Weights of a small GPT-style language model, trained from scratch on English Wikipedia: 12 layers.
Each number is 128 + 24 x the weight over the matrix's rms, rounded and kept within 0 to 255. Layers, rows and columns count from 0.

# layer 4 attention key, 320x320, rms 0.0937, rows 146-159, columns 160-239
[[149 140 113 100 153 127 161 124 140 100 133  97 121 125 129 113 147 159 113 116 138 119 109 137 129 123 129 142  89 114 122 126 119 116 117 136 104 135 146 155  95 111 105 145 147 142 130  97 125 164 159 133 138 124 127 132 115 134 132 151 127 110 126  94 134 146 122 114 110 140 133 145 129 129  89 133 138 136 135 128]
 [140 121 125 114 133  98 177 115 137 111 162 162 108 172 145 147 144 127 102 119 133 160 130 150 126 107 127 110 117 134 129 142 108 143 126 140 133 150 124 125 165 123 122 133 139 153 122 132 113 130 135 148 112 123 136 103 165 101 146 128 145 130 123 135 135 136  99 128 130 158  97 131 105 144 135 137 119 119 146 163]
 [ 96 137 157 108 132  95 122 113 178 138 126 107 108  96 149 122 142 168 148 117 138 147 116 123 135 128 149 143 104 108 129 117 127 161 137  97 120 162 101 121 128 137 139 147 149 115 153 114 118 143 118 136 110 125 132 148 138  98 121  92 123 140 110 119 140 181 122 140 102 147 124 123 150 145 105 129 125 139 139 112]
 [106 149 123  98  85 148 131 150 136 110 138 159 112 125 148 112 119 131 117 138  96 154 120 113 138 141 101 108 175 147 142 145  93 113 120 147 128 112 166 111 103 106 112 118 104 116 122 107 138 132 119 115 150 139 125  87 134 127 127 149 105 109 127 139  85 121 168 143 132 118 111  92 141 180 119  69 129 116 130 138]
 [139 138 146 103 118 148 143 123  89 129 132 121 126 157 126 121 126 122 138  99 130 143 139 118 141 119 120  66 147 175 132 133 124 141 125 107 111 117 120  96 168 101 163 157 116 141 130 123 151 117 102 157  73 103 153 129 123 100  81 149 162 148 143 113 113 123 142 109 136 111 125 137 144  79 148 152 150 103 132 149]
 [137 122 118  89 107 115 101 155 103 160 121 137 150 126 124  74 106 134 103  94  88 153  99 152 128 109 135  98 142 117  81 115 113 112 160 146 125  97 148  85 141 127 157 156 112 103 124 129 172 154 101 164 156 128  95 139  94 175 113 111 119 163 135 111 114 122 130 148 122 132 129 176 126 131 152 160 127 113 147 128]
 [135 126 138 126 125 180 142 125 117 166 142 137 120 129 118 120 109 154 110 123 151 108 103 155 104 154 159 121 139 111 105 110 140 140 152 113 152 141 131 171  86  88 148 133 139 142 136 129 112 112 125 119 130 151  87 137 112 151 105 131 135 136 112 168 167 107 129 101 107 114 137  90 126 148 116 130 123 130 154 131]
 [122 118 136 153 114 159 114  90 118 106 126 138 143  82 153 121 139 110 140 135 138 141 124 105 110 134 168 113 114 134 137 103 132 108 154 132 134 149 114 107 144 160 142 125 115 148 110 110 152 130  91 148  92  65 119 110 119  96 147 157 120 156 114 118 154 147 108 123 129  97 111  94 109 136 144 141 130 124 141 114]
 [147 128 126 135 154 115 120 156 145 124 102 169 112 114 143 146 147 112 155 127 140 107 117 137 133 100 126 123 103  95 137 154 103 118 129 127 156 108 153 168 145 122 115 136 138 117  95 100 110 115 131 128 123 147 145 128 130 176 148 131 127 134 108 119 125 136 129 140 164 135 112 122 127 122 132 108 135 134 122 120]
 [ 96 135 114 131 134 122 142 108 125 137  95 127 133 114 121 153 145 118 132 111 124 129  93 126 146 104 129 135 118 148 137 132 126 110 122 138 122 133 169 143 132 155 110  80 108 144 105 152 109 148 118 119  73 117 125 128 113 114 132 113 137  97 122  98 123 153 118 153 112 141 133 109 110 102 148 107 127 115 145 129]
 [130 111 127 144 118 150 151 149 116 147 130 124 121 164 121 108 124 147 122 159 132 147 123 137 137 113 111 145 118 166 122  78 121 126 141 127 129  97 116 124 108 139 116 140 111 149 147 107 166 131 115 143 129 149 150 158 122 133 120 104 118 146 118 134 151 138  89 132 105 126 135 148 158 113 115 116 108 103 134 106]
 [130 138 187 150 127 146  97 135 131 113 134 130 152 157 137 141  98 145 131 119 139 115 135 122 113  94 149 117 137 171 121 126 160 154  85 130 100 135 144 122 141 142 112 121 139 115 172 139 121 125 123 133 151 116 139 120 136 126 150 123 124 150 147 151 168 158 133 108 141 118 104 138 128 109 114 100 131 118 127 129]
 [174  92 114 120 132 121 147 129 162 148 162 134 140 114 131 118 132 112 145 129 132 127 103 112 115 112 120 150 132 153 132 156  88 111 122 143  94 129 116 116  98 142 121 156  90 112 145  98  98 103 116 138 136 135 103 128 122 142 133 166 131 125 132 124 160 144 151 147 143 131 133 124 110 130 112  82 130 132 112 119]
 [160 140 121 116 151 109 138  86 111 114 147 125 125 139 123 126 134 137 121 143 134 169 176 160 115 156 115 140 124 148 128 141 146 104 137 111 132 123 134 127 141 140  99 134 134 151 155 139 107 108 147 146 130 145 119  99 104 124 125 131 153 123 149  89 132 155 121 112 150 145 142 120 138 128 120 126 144 106 141 138]]
# layer 4 attention query, 320x320, rms 0.098, rows 147-159, columns 160-239
[[119  97 126  92 152  95 164 112 149 123 128 107 129 159 135 138 147 138 125 105 115 118 116 123 131  88 131 132  94 105 114 131 121 123 121 111 119 114 129 129 123 160 136 114 105 157 152 158 119 122 126 145 139 158 175 131 126  99 118 147 132 120 123 113 126 115 112 127 155 148 139  98 101 153 122 110 145 110 141 121]
 [154 107 152 107 112  86 132  92 108 167 118 148 178  85 119 141 118 125 113  97 112 120 131 136 142 155 111 115 118 141 113  84 120 155 108 114 111 159 134  88 147 120 169 113 130 111 105 106 138 101 149 133 110 118 129 101 136 136 137 139 146 142 140 152 140 128 120  92 111 159 144  96  97 117 129 165 114 105 119 153]
 [104 138 128 145 132 132 125 134 108  97 150 105 116 107 150 162 105 134 131 129 159 146 128 104 137 176 127 167 125 164 132 112 105 139 138 122 122 103 147 173 140 120 131 134 137 143 160 112 129 142 157 155 137 132 130 133 118 121 111 118  88 130 146 149 143 126 117 131 125 109 135 123 117 165 104 119 141 121 145 113]
 [139 107 127 151 133 138 121 123 153 154  98 121 143 112  92 126 128 109 125 116 133 157 138 167 146 102 118 103 103 141 134 169  81 143 142 134 129 145 148 118 159 116 141 125  96 135 111 121 134 123 134 131 116 135 117 125 121 115 120 146 115 156  99 108 143 105 128 133  89 123 141 122 172  69 120 133 110 141 150 145]
 [105 103 129 139 164  99 137 139 135 142 154 180 114 111 122 105 142 121  90 111  84 123 151 137 108 156 144 128 143 125 141 130 127 113 131 121 133 154 102 121 128 102  99 135 127 112 143 106 154 164 133 120 126 105 132 108 120  96 116 117 150 157 128 121 149 127 110 120 135 127 153 121 113 117 135 127 106 168 126 128]
 [132 112 127 121 160 130 132 123 124 121 118 175 136 134 129 125 166 145 143 104 158 103 123 131 109 143 107 122 112 114 117 155 153  97 120  93 154 132 155 153 114 107 143 166 118  80 142 108 158 143 151 106 111 121 153  97 159 131 119 141 111 142 108 123 105 113 123 125 122 131 173 119 132 130 131 141 130 133 128 128]
 [131 103 119 125 105 141 101 101  98 143 103 187 159 108 153 107  94 116 108 129 110 103 130 109 101 117 135 109 107 171 136 130 143 120 121 141 145 170 123 159 127 144 158 139 143 117 133 112 133 152 129 132 123 102 110 119 136 125 116 147 159 126 143 125 137 124 123 137 126 162 127 138 100  83 131 128 148 155 156 136]
 [112 113 130 122 150 107 122 138 168 132 120 150 125 114 201 113 124 146 160 122 137 125 122 148 103 126 130 131 143 125 108 152 128 125 126 117 146 150 132 146 166  91 159 170 164 100 133 158  83 115 131 122 126 119  98  98 113 143 128 127 133 133 139 119 121 150 134 123 116 147 130  98 148 111 134 129 129 135 135 143]
 [120 172 117 124 155  97 121 147 140 128 144 161 104 127  83 110 133 115 131 131 111 145 143 114 133  70 154 120  99 136 139 104 126 111 133 128 144  97 132 143 130 126 118 130 113 109 122 172 132 153 113  92 104 124 124 159 107 129 134  91 153 130 108 142 119 125 112 153 128 141 147 104 140 126 119 110 119 148 130 149]
 [150 151 137 153 125 158 117 128 141 119 167 117 128 121 157  97 161  96 139 118 110 126 154 137 135 137 112 158 138 144 110 118 174 114 142 112 125 105 126 132 107 181  90 163 120 104 150 140 132 128 127  89 142 149 108 116  89 140  75 118 105 145 152 128 149 146 122 137 115 131 116 115 139 156 114 106 124 140 124 106]
 [146 158 113 133 174 154 134 139  92  97  77 135 150 132 150 127 103 130 126  93 134 122 117 170 125 175 127 102 102 133 116 126 125 136 121 121 158 123 112 160 119 148 157 119 117 155 112 148 141 162 127 115 148 104 160 113 127 120 136 161 116 123 150 105 124 142 128 158 107 165 137 135  84  94 137 113 120 106 119 125]
 [122 140 102 131 155 140 153 137 128 138 110  75 139 120 133 103 119 146 144 107 116 126 119 131 150 137  89 153 132  97  93 110 152 142 115 159 107 112 106 117 123 104 104 114 129 141 108 179 109 107 139 134 171  81 140 143 148 118 127 146 122 132 115 128 128  97 146 103 117 116 153 118  96 119 133  96 139 129 137  85]
 [110 148 135 114  99 143 150 111 133 117 134 155 112 163 141 156 103 137 109 153 129 127 122 120  91 130 144 131 134 130 110 130 125 120  98  87 130 120  96 151 141 154 174 161  78 115 108 141 136 126 121 157 126 133 149 121 104 130 118 136 166 123  96 160 123 153 122 111 162 118 122 155 134  96 123 113 124 104 200 147]]
# layer 4 attention value, 320x320, rms 0.105, rows 128-156, columns 160-239
[[136 151 108 121 102 112 101 102 130 113 136 139 153 152 195 134 109 119 121 129 103 142 112 135 135 153 101 112 131 122 155 143  96 127 125 166 151 111 131 109 130 135  95 132 124 124  77  93 130 121  88  91 149 119 133 123 143 100 112 119 128 146 117 152 131 115  98 139 164 161 127 160 104 110 153 171 119 135 103  99]
 [117  94 154 149 105 114 111 137 115 112 142 154 134  87 152 100 167 139 132 138 127 169 119 148 145 151 148  84 127 118 138 121 140 142 126 133 145 123 123 102  73 121 102 139 137 125 109 113 126  81 113 109 122 141 128 122 131 119 130 111 142 118 110 119 122 134 145 116 117 108 138 165  90 122 163 151 142 134 124 123]
 [ 93 145 147 110 119 127 142 109 155 127 108 144 129 104 146 138 109 113 135 148 109 111 112 132 109 115 126 137 147 136 144  85 120 140 154 110 125 144 139 111 120 132 133 116 127 134 146 116 153 152 133 115 110 117 131 118 163 125 165 150 123 114 134 108 148 126 135 138 111 125 112 105 126 124 141 111 153 147  93 124]
 [160 146 122 154  96 138  83 145 110 118 148 103 100  91 120  98 132 170 112 113 100 156 102 123 139 124 127 154 119 104  94 129 143 135 119 106  99 141 144 122 127 148 135 172 172 151 154 144 132 157 147 143 156 123 116 108 124 133 146 147 115 132 102 142 131 144 132 114 136 138 146 133 138 168 146 137 153 123 115 154]
 [123 149 134 113 124 131 143 154 138  90 116 130 110 100  89 143 102 142 168 118 111 180 114 154 121 130  94 123 116 126 121 100 125 102 139 133 114 128 133 145 113 137 152 118 138 127 134 125 161 102 138 144 107 140 148 133 158 136 113 132 135 148 112 135  89 139 134 149 157 132 105 126 127 120 116 133 118 100 137 133]
 [137 126 128 131 125 100 123 111  92 132 115 151 102 141 106 142 116 104 102 103 120 170 136 125 161  97 130 103 117 157 114  88 145 141 123 135 131 136 102 120 138 141 125 140 168 141 117 120 108 115 135 139 107 146 115 130 140 111 135  87 132 113 101  90 119 149 126 155 117 148 134 121 129 141 182 144 175 104 149 108]
 [127 147 141 150 103 129 116 151 121 126 122 113 131 154 111 119 122 147  93 107 143  71 119 119 113 108 121  97 138 113 117 139 117 145 152 121 151 163 106 153 103 115 126 121 136 143  93 118 118 155 152 108 106 130 124 136 150 130 166 119 128 126 154 115 120 129 129 154  81 110 124 131 125 121 117 118 115 146 127 133]
 [127 129 114 122 138 129 123 120 128 117 136 129 168 128 140 115 149 157 125 134 128 118 167 128 115 169 120  98 132 119 119 121  92 135 146 123 146 114 140 127 112 110 124 123 136 122 143 146 118 138 129 176 132 126 120 156 137 123 145 130 120 131 171 132 132 161 149 110 120 109 114 112 101 125 130 126 137 138 108 124]
 [166 108 139 143 122 129 126 107 122 151 120 119 138 132 109 101 123 132 119 161 145  97 139 152 131 135 148 122 115 142 164 144 139 148 123 115 200 124 152 113 135 111 144  95 150 145  92 106 119 130 146 152 132 151 146 138 105 118 100 137 141 134 107 110 142 137 112 140 125  85 179 147 114  80 141 147 100 111 139 134]
 [112 141 131  98 153 130 136  96 103 127 101 151 132 117 153 106 144  95 133 114 106 132 141 147 143 131 132 101 122 140  95 139 124  98 123 119 111 116 149 116 129 123 103 138 144 139 106 146 136 112 152 143 125 150 102 128 123 131 138 115 125 119 116 117 135 114  90 153 145 140 103 139 113 126 101 130 157 135 157 119]
 [137 142 131 141 142 120 123 121 125 140 135 175 122 127 151 130 110 101 141 119 151 134 114 149 161 150 131 128 127 114  73 138 135 140 164 147 114 153 130 159 130 130 132 154 142 123 122 129 147 138 105 144  99 135 166 105 140 156 129 145 144 136 162 113 114 153 134 138 117  95 134 138 112 159 133 118 165 149 143 115]
 [119 115 137 118 122 127 157  88 147 146 103 162 120 126 162  94 143 124 142 135 145 134 157 112 121 119 122  94 130 124 147 108 137 105 147  94 138 140 101 104 136 103 128 149 123 102 160 103  88 109  81 142 155 104 101 151 133 138  91 139 124 135 122 103 123 113 114 126 109 111 129 122 142 138 141 121 127 104 137 121]
 [121 178 152 135  99 137 175 127 113 116 180 114  81  91  88 173 130 131 115 103 132 107  99 117 141 141 118  97 152 120 148 101 145 109 150 112  89 123 157  94 139 126 134 122 164 130  88 119 103 136 111 135 128 133 140 137 154 167 149 108 134 127 127 128 109 125 137 126 143 124 129 133 149  97 168 128 138 128 118 150]
 [ 95 147 133  94  93 117 168 115 126 141 100 130 130 139  96 115 162 138 115 150 144 141 153  97 145 119 132 131 126 130 150  88 139 116 110 113 125 104 146 131 122  79  95 109 158 125 149 123 109 120 109 151 137 126 102 119 132 143 132 136 131 163 124 139 122 121 123 150 145 154 148 104 142 151 142 104 155 141 134 114]
 [120 138  94 143 115 137 142  78 148 111 136 110 148 125 136 111 130 170 132 153 131 111 116 149 121 125 107  96 123 142 120 114 134 138 141 142 113 143 129 124 154 155 152 144  97 127 138 125 157 117 138 145 134 156 158 105 125 111 100 122 137 140 120 142 181 103 120 128 143 140 143 117 133 129 133 129 102 105 124  95]
 [130 110  86 141 147 116 137 129 133 125 121 120 118 140 156 115 172 143 123 127 138 123 174 118 107 163 131 123 147 148 169 148 147 105 144 159 163 152 132 157 147  80 117 142 152 129 146 104 138 124 114 154 146 129 132 101 169 149 134 130 110 107 146 138 104 117 134 105 174 138 151 110 143 136 114 101 139  85 159 125]
 [145 133 101 116 144 130 130 153 123 100 105 141 133 163 162 118 135 111 157 128 165 102 116 116 144 123  91 132 114 137 138 140 151 133 114 143 136 111 143 125 119 119 128 126 144  98 147 143 140 137 134 107 152 144 128 114 120 188  72 133 152 132 106 131 121  98 129 120 149 170 127 104 127 133 114 103 154 132 163 129]
 [119 143 164 156 121 105 146  90 135 156 107 123 114 105 122 140 140 129 138 134 123 167 143  92 133 131 118 111 178 143 131 133 143 164 141  99  91 122  82 120 182 119 131 101 124 115 154 111  88 131 113 104 141 144 121 114 162 130  80 120 123 123 128 124 119 104  86 128 121 118 120 122 132 158 120 139 102 150 146 103]
 [134 139 119 120 135  92 147 143 125 115 140 146 151 148 138  85 106 131 117 135 125 146 154 119 116 158 148 118 101 107 149 129 124 125 160 118 146 139  88 157 175 139 153  92 145  95 108 152 104 137 124 108 105 135 182 136 100 122  98 135 124 134 127 130 155 112  82 167 103 118 123 151 127 140 139 159 117 133 117 112]
 [128 107 120  90 126 146 146 126 154 108 147 121  66 147 157 141 129 103 112  99 145 130 121 127 139 174 111 149 108 137 126 125 113 134 165 114 124 126 124 137 139 118 121  94 167 123 110  87 130 127 129 112 117 126 108 135 111 143 143 131 106 134  79 142 120 125 150 131 147 113 122 134 129 146 140 134 113 132 139  95]
 [151  81 126 135 141 134 121 136 131 138 162 151 118 132 115 116  97 127 127 119 130 167 134 117 118 161 118 149 147 147  99 124  86 128 121 136 149 110 126 137 133 127 116 159 133 119 151 135 160 105 132 137 127 105 135  99  96 137 105 127 128 109 143 107 121 120 107 141 151 130 137  93 137 178 142 123 138 111 132 137]
 [118 135 127  88 155 146 140 128 148 138 118 144 113 156 141 100 171 140 115 134 136 107 133  87 120 128 173 124 165 109 146 117 124  95 127 135 132 136  77 124 121 102 109 134 104 155 129 154 123 112 141  77 126 140 111 123 100 172 108 104 142 137 181 130 130 106 130  93 120 132  94 121 139 112 119 135 133 133 134 109]
 [114 109 140 143 110 179 110 144 163 123 129 104 124 141 138  79 104 122 111 153 123 149 150  96 149 135 149 121 163  84 122 143 141 149  83 139 114 104  97 133 131 121 138 106 125 116  71 133  94 132 138 130 148 130 133 119 131  96 136 132 125 143 158 123  94 134 130 158 146 117 137 159 158 119 140 150 152 146 142 131]
 [142 133 115 123 174 110 124 100 132 113  91 134  93 152 131 127 109 121 113 134 168  73 143 126 119 154 137 143 153 149 160 105 164 117 161 134 121 144 111 155 160 126 162 111 143 113 117 121  78 113 129 148 154 117 144 132 104 129  98 146 127 145 149 147 103 131 114 134 117 148 105 162 154 124 145 116 128 104 156 130]
 [134 127  92 101 149 116 118 136 178 113 131 140 118 134 147 107 121 116 127 148 132 131 132 121 127 127 180 156 133 128 118 108 147 112  99 111  90 137 124 132 138 116 120 178 145 123 122 140 144 119 130 108 133  90  74  94 125 141  95 107 157 113 142 115 119 117 125 101 156 134 159 119 163 134 134 117 114 106 134 117]
 [105 109 109 151  69 124 132 141 145 120 133 116 146 172 149 131 152 132 107 127 123 147 108 104 130 145 129 150 146 127 151 135  91 101 168 136 134 129 145 124 113 124 158 111 115 150 112 121 144  97 104  99 133 129 129 117 115 114  99 106 125 152 119 137 105 129 114 146  97 164 126 130 150 159 131 102  89 121 120 126]
 [117 131 100 115 108  84 138 110 115 164 126 126  99  99  92 141 131 137  99 167 133 113 121 127 123 121 120 102 134 123 157 124 146 129 137 152 142 146 111 154 119 112 168 142 126 126 193 137 138 139 130 114  98 134 100 116 111 105 173 104 109 119 138 157 131 108 120 118 126 130 111 134 155  92 147 108 136 154 118 155]
 [132 143 106 152 131 129 130 175 100 138 108 147 132 172 137 111 150 182  98 126 151  96 133 101 152 103  85 132 123 139 142 113 155 107 113  78  99 125 108 139 127 129 106 149 136 110 148 123 146 149 142 126 109 138 149 141 126 140 113 121 132 124 101 122 101 133 133 119 113 105 143 136 141 159 115 110 102 157 154 130]
 [107 151 130 108 126 104 122 151 111 128 127 149 136 118 117 143 140 137  88 163 109 120 122 127 114  99 118 127 133 111 120 132 146 126 110 116 105 129 150  91 125 140 158 156 141 146 147 117 125  79 111 102 138 163 111 122 111 130 113 120 144 123  98 132 122 122 118 128  79 133 107 159 143 127 145 115 111 117 155 119]]
# layer 4 attention output (transposed), 320x320, rms 0.106, rows 128-156, columns 160-239
[[119 120 119 145 122 144 147 141 137 122 125 142 114  60 116 144 132 101 183 125 160 125 130 119  68 123 123 145 114 116  80 100 158 119 121 127 136 114 130 118 143 105 121 134 149 120 121 150 117 101 170 178  93 120 133 137 114 133 108 115 138 123 169 140 106 154 109 114 140 130 169  90 115 102  97  78 138 127 161 149]
 [127 144 112 109 147 143 132 120 131 144 146 122 145 122  99 146  90 105 141 109 128 129 134  95 142 129  78 158 104 175 117 139 169 119 116 126 153 132 101  94 152 106 149  93 177 107 144 116 107 159 138 133 139 152 137 122 119 121 147 116 104 125 142 141 132 140 116 120 111 134 107 105 103  88 130 128  84 105  91 150]
 [140  93 162 132 119 138 107 114 141 145 117  97 109 140 157 120 118 141 121 111 141 174 106 109 140 133 118 149 113 143  82 193 111 123 113 140  93 124 122 134 103 134 127 164 127 132 112 156 139 144 129 118 151 166 134 127 138 130 119 100 103 144 108 157 107 154 133 117 132 104 119 132 139 110 142 142 139 114 120 135]
 [104 156 144 132 143 107 101 108 105 163 113 143 160 138 112 154  97 141  98 152 134 126 126 134 140 119 127 114 130 109 141 114 122 149 151 164 104 126  85 103 101 112  85 107 105 124 142 155 138 138 113 139  95 149 143 123 111 121 112 116 141  96 131 113 138 132 140 166 130 149 102 130 145 111 125  99 119 132 125 130]
 [ 88 141 119 164 100 134 102 100 121 151 152 128 124 117 136 145 127 143 132 143 150 117 128 135 200 113 126 120 115 143 109 142 105 124 145 119 118 168 145 148 130 101 147  90 147 130 109 157  92 133 132 139 115 114 116 150 120 102 141 138 155 139  95 148 139 143 113 149  95 127 136 104  77 131 119 110 148 125 159 139]
 [110 103 118 145 119 132 125 136 150 165 136 144 154 100 126 139 114 135 156 121 135 111 126 141 145 164 155 120 110 145 139 141  99 149 116 135 134 120 176 173 149 112  79 109 115  77 140 142 163 115 153 118 103 129 122 103 124 142  96 137 119 135  74 104 129 100 107 101 115 151 133 109 117  90 114 128 115 146 100 147]
 [132 105 127 122 103 136 126 117 148 154 153 143 152 133 137 127 134 130 103 109 120 148 124 154 174 154 132 143 131 113 120 124 167 116 121 124 129 169 134 135 163 127 146  83 109 140  99 109 105 113 121 141 120 112 109 143  89 111  94 125 154 123 116 147 115 133 129  97 191  95 147 164 151 153 115 125 128 117 144 142]
 [107 116 134 152 130 122 128 130 146 144 121 137 113 154  88 117 118 104 108 123 104 141 119 142 137 124 100 151 112 127 147 133 165  97 122 111 159 156 119 143 103 121 146 130 143 123  93 130 144 145 143 103 110 171 140 142 112 105 136 120 151 148  99 103 111 113 121 151 106 134 160 135 158 155 126 143 150 109 132 112]
 [119  94 154 127 123 108 142 137 142 144 117  96 125 140 111 152 154 138  91  89 151 158 119  80 123 131 152 140 113 133 128 121 125 147 163 121 132 174 107 128  60 129 114 109 117 128 105 137 128 146 144 102 110  93 118 105 168 104 136 171 118 109 112 122 144 118 160 127 153 157 129 107 141 139 123 120 170 141 101 123]
 [166 115 142 159  95 152 113 151 125 144 103 117 111 135  83 138 114 132 135 141 135 141 134 106 101 106  98 139  79 126 126 115 127 153 100 120 155  78  85 100 142 132 123 152 118  55  81 115  69 118  84 123 101 100 165 102 143 137 112 119 141 148 105 131 161 101 166  96 119 102 154 120 101 147 102 132 123 103 122 145]
 [122 119 137 141 117 121 146 116 116  99 116 105 132  95  79 172  87 126 157 132 107 134 148  91 113 103  98 139 130 121 108 156 116 120 105 128 140 135 154 131 120 136 152 113 126 135 148 138 144 103 143 106 138 144 121 144 107 106 126 170 122 122  67 123 120 111 137 106 121 140 125 103 102 136 112 124 171 107  84 148]
 [148 121 120  95 151 136 152 162 126 138 109 118 125  96 130 168 124 109 143 116 154  82 105 164 116 126 140 143 104 133 116 146 154 149 100 143  98 116 132 134 145 147 158  83 126 128 129 125 139 103 123 102 130 149 107  89 148 158 134 141 106  92 110 131  73 148 152 140 145 170 122 104  97  63 144 142 151 163 142  95]
 [125  99 129  94 189 121 119 140 148  96  94 163 156 136 107  77 115 142 130 148 178 182 136 125 154 119 117 157  94 137 110 160  86 125 110 161 137 139 127 174 154 108  94 112 120 132 152 141 135 128 130 108 111 116 126 136 130 150  85 128 141 119 125 109 125 129 127 159 125 149 125 113 132 178 107 141 115 126 127 126]
 [148  71 106 154 144 168  97 122 150 111 151 145 130 126 162 114 141 131 159  73  95 115  90 122  87 128 109 120 129  74 121 173 120 145  79 143  73 160 113 135 116 137 130 133 139 100 118 130 118 145 112 102 114 189 129  87 130 151 132 135 115 118  77 157 109 173 123 141 138 127  78 150 140 123 156 168 127 138  91 132]
 [148 141 135 146 129 130  93 146 161 111 128 102 137 173 146 131 114 132 158 111  99 108 115 100 119  73 142 173 158 102 144 142 121 133 140 140 109  68 116 178 132  89 134 131 145 138 158 131 117 126 142 127 103 139 126 151 160 135 119 142 143 133 144 124 126 128 127 144 172 120 126 126 130 124 114 105 172 118 155 148]
 [137 135 141 124 161 132 105 124 118 146 131 136 162 175  85 106 107  90 150 108 111 115 145 140 172 141 120 113 119 131  94 119 127 138 177 129 151 110 117 100  91 120 105 137 118 138 108 161 113 139 131 112 157 138 103 122 118 154 142 132 152 190 150 155 143 119 136 128 150 173 103 147 123 134 129 123 128 166  81 146]
 [ 99 126 135 128 115 124 154 108 141 138  99 142 108 126 134 171 138 127 152 128 116 137 136 151 104 115 138  86 124 144 141 107 106 115 123 169 137 186 120 102 131 119 151 141 126 144 128 167 115 108 115 137 147 114 124 108 136  86 152 125 137 131 137 130 155 108 157 135 123 115 121 122 100  92 139 146 142 103 129 137]
 [164 140  94  65 172 180 104 164 105  90 130 147 124 130 136  95 117 134  80 142  95  94 127 145  93 111 109 120  89  83 160 179 110 118 130 162  70  87 131 141 108 143 129 165 129 137 123 105 125 129 115 122 157 126 109  92 104 136 119 124 142 140  90 133 132 172 137 134 123 137 145 155 144  84 144 133 170 104  93 192]
 [130 119 137 110 125 110 148 146 112 115 111 106 101  85 121 132 153 103 102 148 124 113 148 109 159 114 131 161 163 122 142 120 138  96 100 136 121 114 127  96 133  94 133 124 141 112 161 116 123 126 154 114 148 148 108 113 169 117 153 141 154 135 177 129 101 125 100  72 102 134 163 103  70 117 122 116 108 136 121 120]
 [113 136 143 158 112 105 108 109 116 139 129  83 127 123  73 118 145 119 127 125 128 154 139 140 100 136 124  98 164 155 108 140 112 114 148 138 156 145 140 172 113 136 106 130 129 145 143 166  91 126 105 142 133 133  84 122 125 109 111 109 132 141 145 128 110 111  92 111  69 152 128 100 176  97 183 134 147 127 152 176]
 [123 160 163 111 139 124 121 127 139 109 101  99 119 103 119 141 163 149 156 119 111 114 105 132 126 117 155 147 102  98 169 119 146 133 152 160 153 148 119  80 109  78 131 133 145 139 103 112  93 144 164 134 123 184 129 148 116 140 139 153 139 153 111 131 153 124 187 118 118 163 152 181 121 140 128 122 138 162 140 125]
 [136  88  65 117 142  83 109 136 103  98 142 130 119 159 129 127 118 118 142 119 144 148 137 110 161 145 120  95 125 112 157 154 205 122 136 145 161 148  92  60 158 128 130 100 136 131 151 146 131 138 111 135 122 153  88 132 117 140 142 137 171 179 179 108  99 109 135 160 134 142 139 130  97  75 166 144 112 161 128 143]
 [137  96 106 111 113  68  89  92 127 112 140 165 146 155 142 118 110 143 104  88 132 147 149 156 152 131 134 123 116 126 160 148 112 107 106  96 127 125 136 139 135 142 124 120  84 151 135 152 176 149 127 140 123 121  95 129 128 126 109 114 119 100 128 152 117  95 128 161 108 144 150 134 150 173 120 113  82 125 111 116]
 [103 116 101 132  96 123 145 170 102 127 171 116 163 118 114 126 145 147  90  91  81 164  80 116 141 109 110  89 141 119 120 129 128  95 153 152 151 111 110 105  87 120 131 138 126 166 113 149  99 127 129  95 122 118 140 150 160 131 155 147 128 144 160 110 104 133 135 165 115 121 126 134 118 115 145 123 141 109 130 121]
 [133 116 129 129 119 151 115 115  99 120 136  96 125 180 110 126 122 141 114 120 158 130 120 160 132 101  93 103 149  98 163  84 122 128 132 136 147 131 120  86 122 178  94 138 108 169 108 130 118 145 125 128 121 133 138 112  83 118 167 152 122 119 136 125 152 135 117 149 127 107 101 160 127 127 126 162 152 109 132 124]
 [169 152 125 113 141 140 146 170 125 149 147 171 130  76 118 156 118 146 112 152 114 142 181 157 170 106 103  97  75 105  88 135 116 111  95 115 137 139 149 142 118 141 133 152 160 122 129 155 124 134 122 171 145 130 133 148 155 128 109 147 137 137 167 117 136 136  96 120 150 106 111 114 112  93 103 136 134 108 147 157]
 [171 137 129 119 167 197 101  95  97 114 147 120 151 169 141 127 114 126 121  97 127  95 144  91 101 151 130 138 158 113 104 146 146 116 119 127 123  97 103 132 165 149 126 150 121 119 134 113 126 152 132 161 169 100 146 147 143 139 103 140 121 165 150 130 153 130 124 151 130 131 131 138 139 182 160  92 147 115 126 106]
 [155 135 155 130 106 133 118 114 140 135 149 147 101 116 163 100 146 107  70 146 131 134 108 126 107  91 182 139 163 103 131 148 129 143 104 130 110 125 147 144 126 156 146 104 120 135 152 147 134 110 118 122 171 129 130  99  90  98 134 131 136 154 118 118 148 103 139 137 137 133 114 116 131 145 143 101 165 112 118 136]
 [137 115 155 138 117 153 105 133 129 107 108 150  88 141 136 101 128 157 131 140 135 127  89 112 183  80 160  81 115 156  96 128 110 130 136 125 121 129 155 140 147 118 114  89  99 107 115 144 136  99 131 177 148 128 154 162 123 121 117 143 102  86 123  85 118 158 109 142 151 131 132 147 125  92 112 144 139 131 108 125]]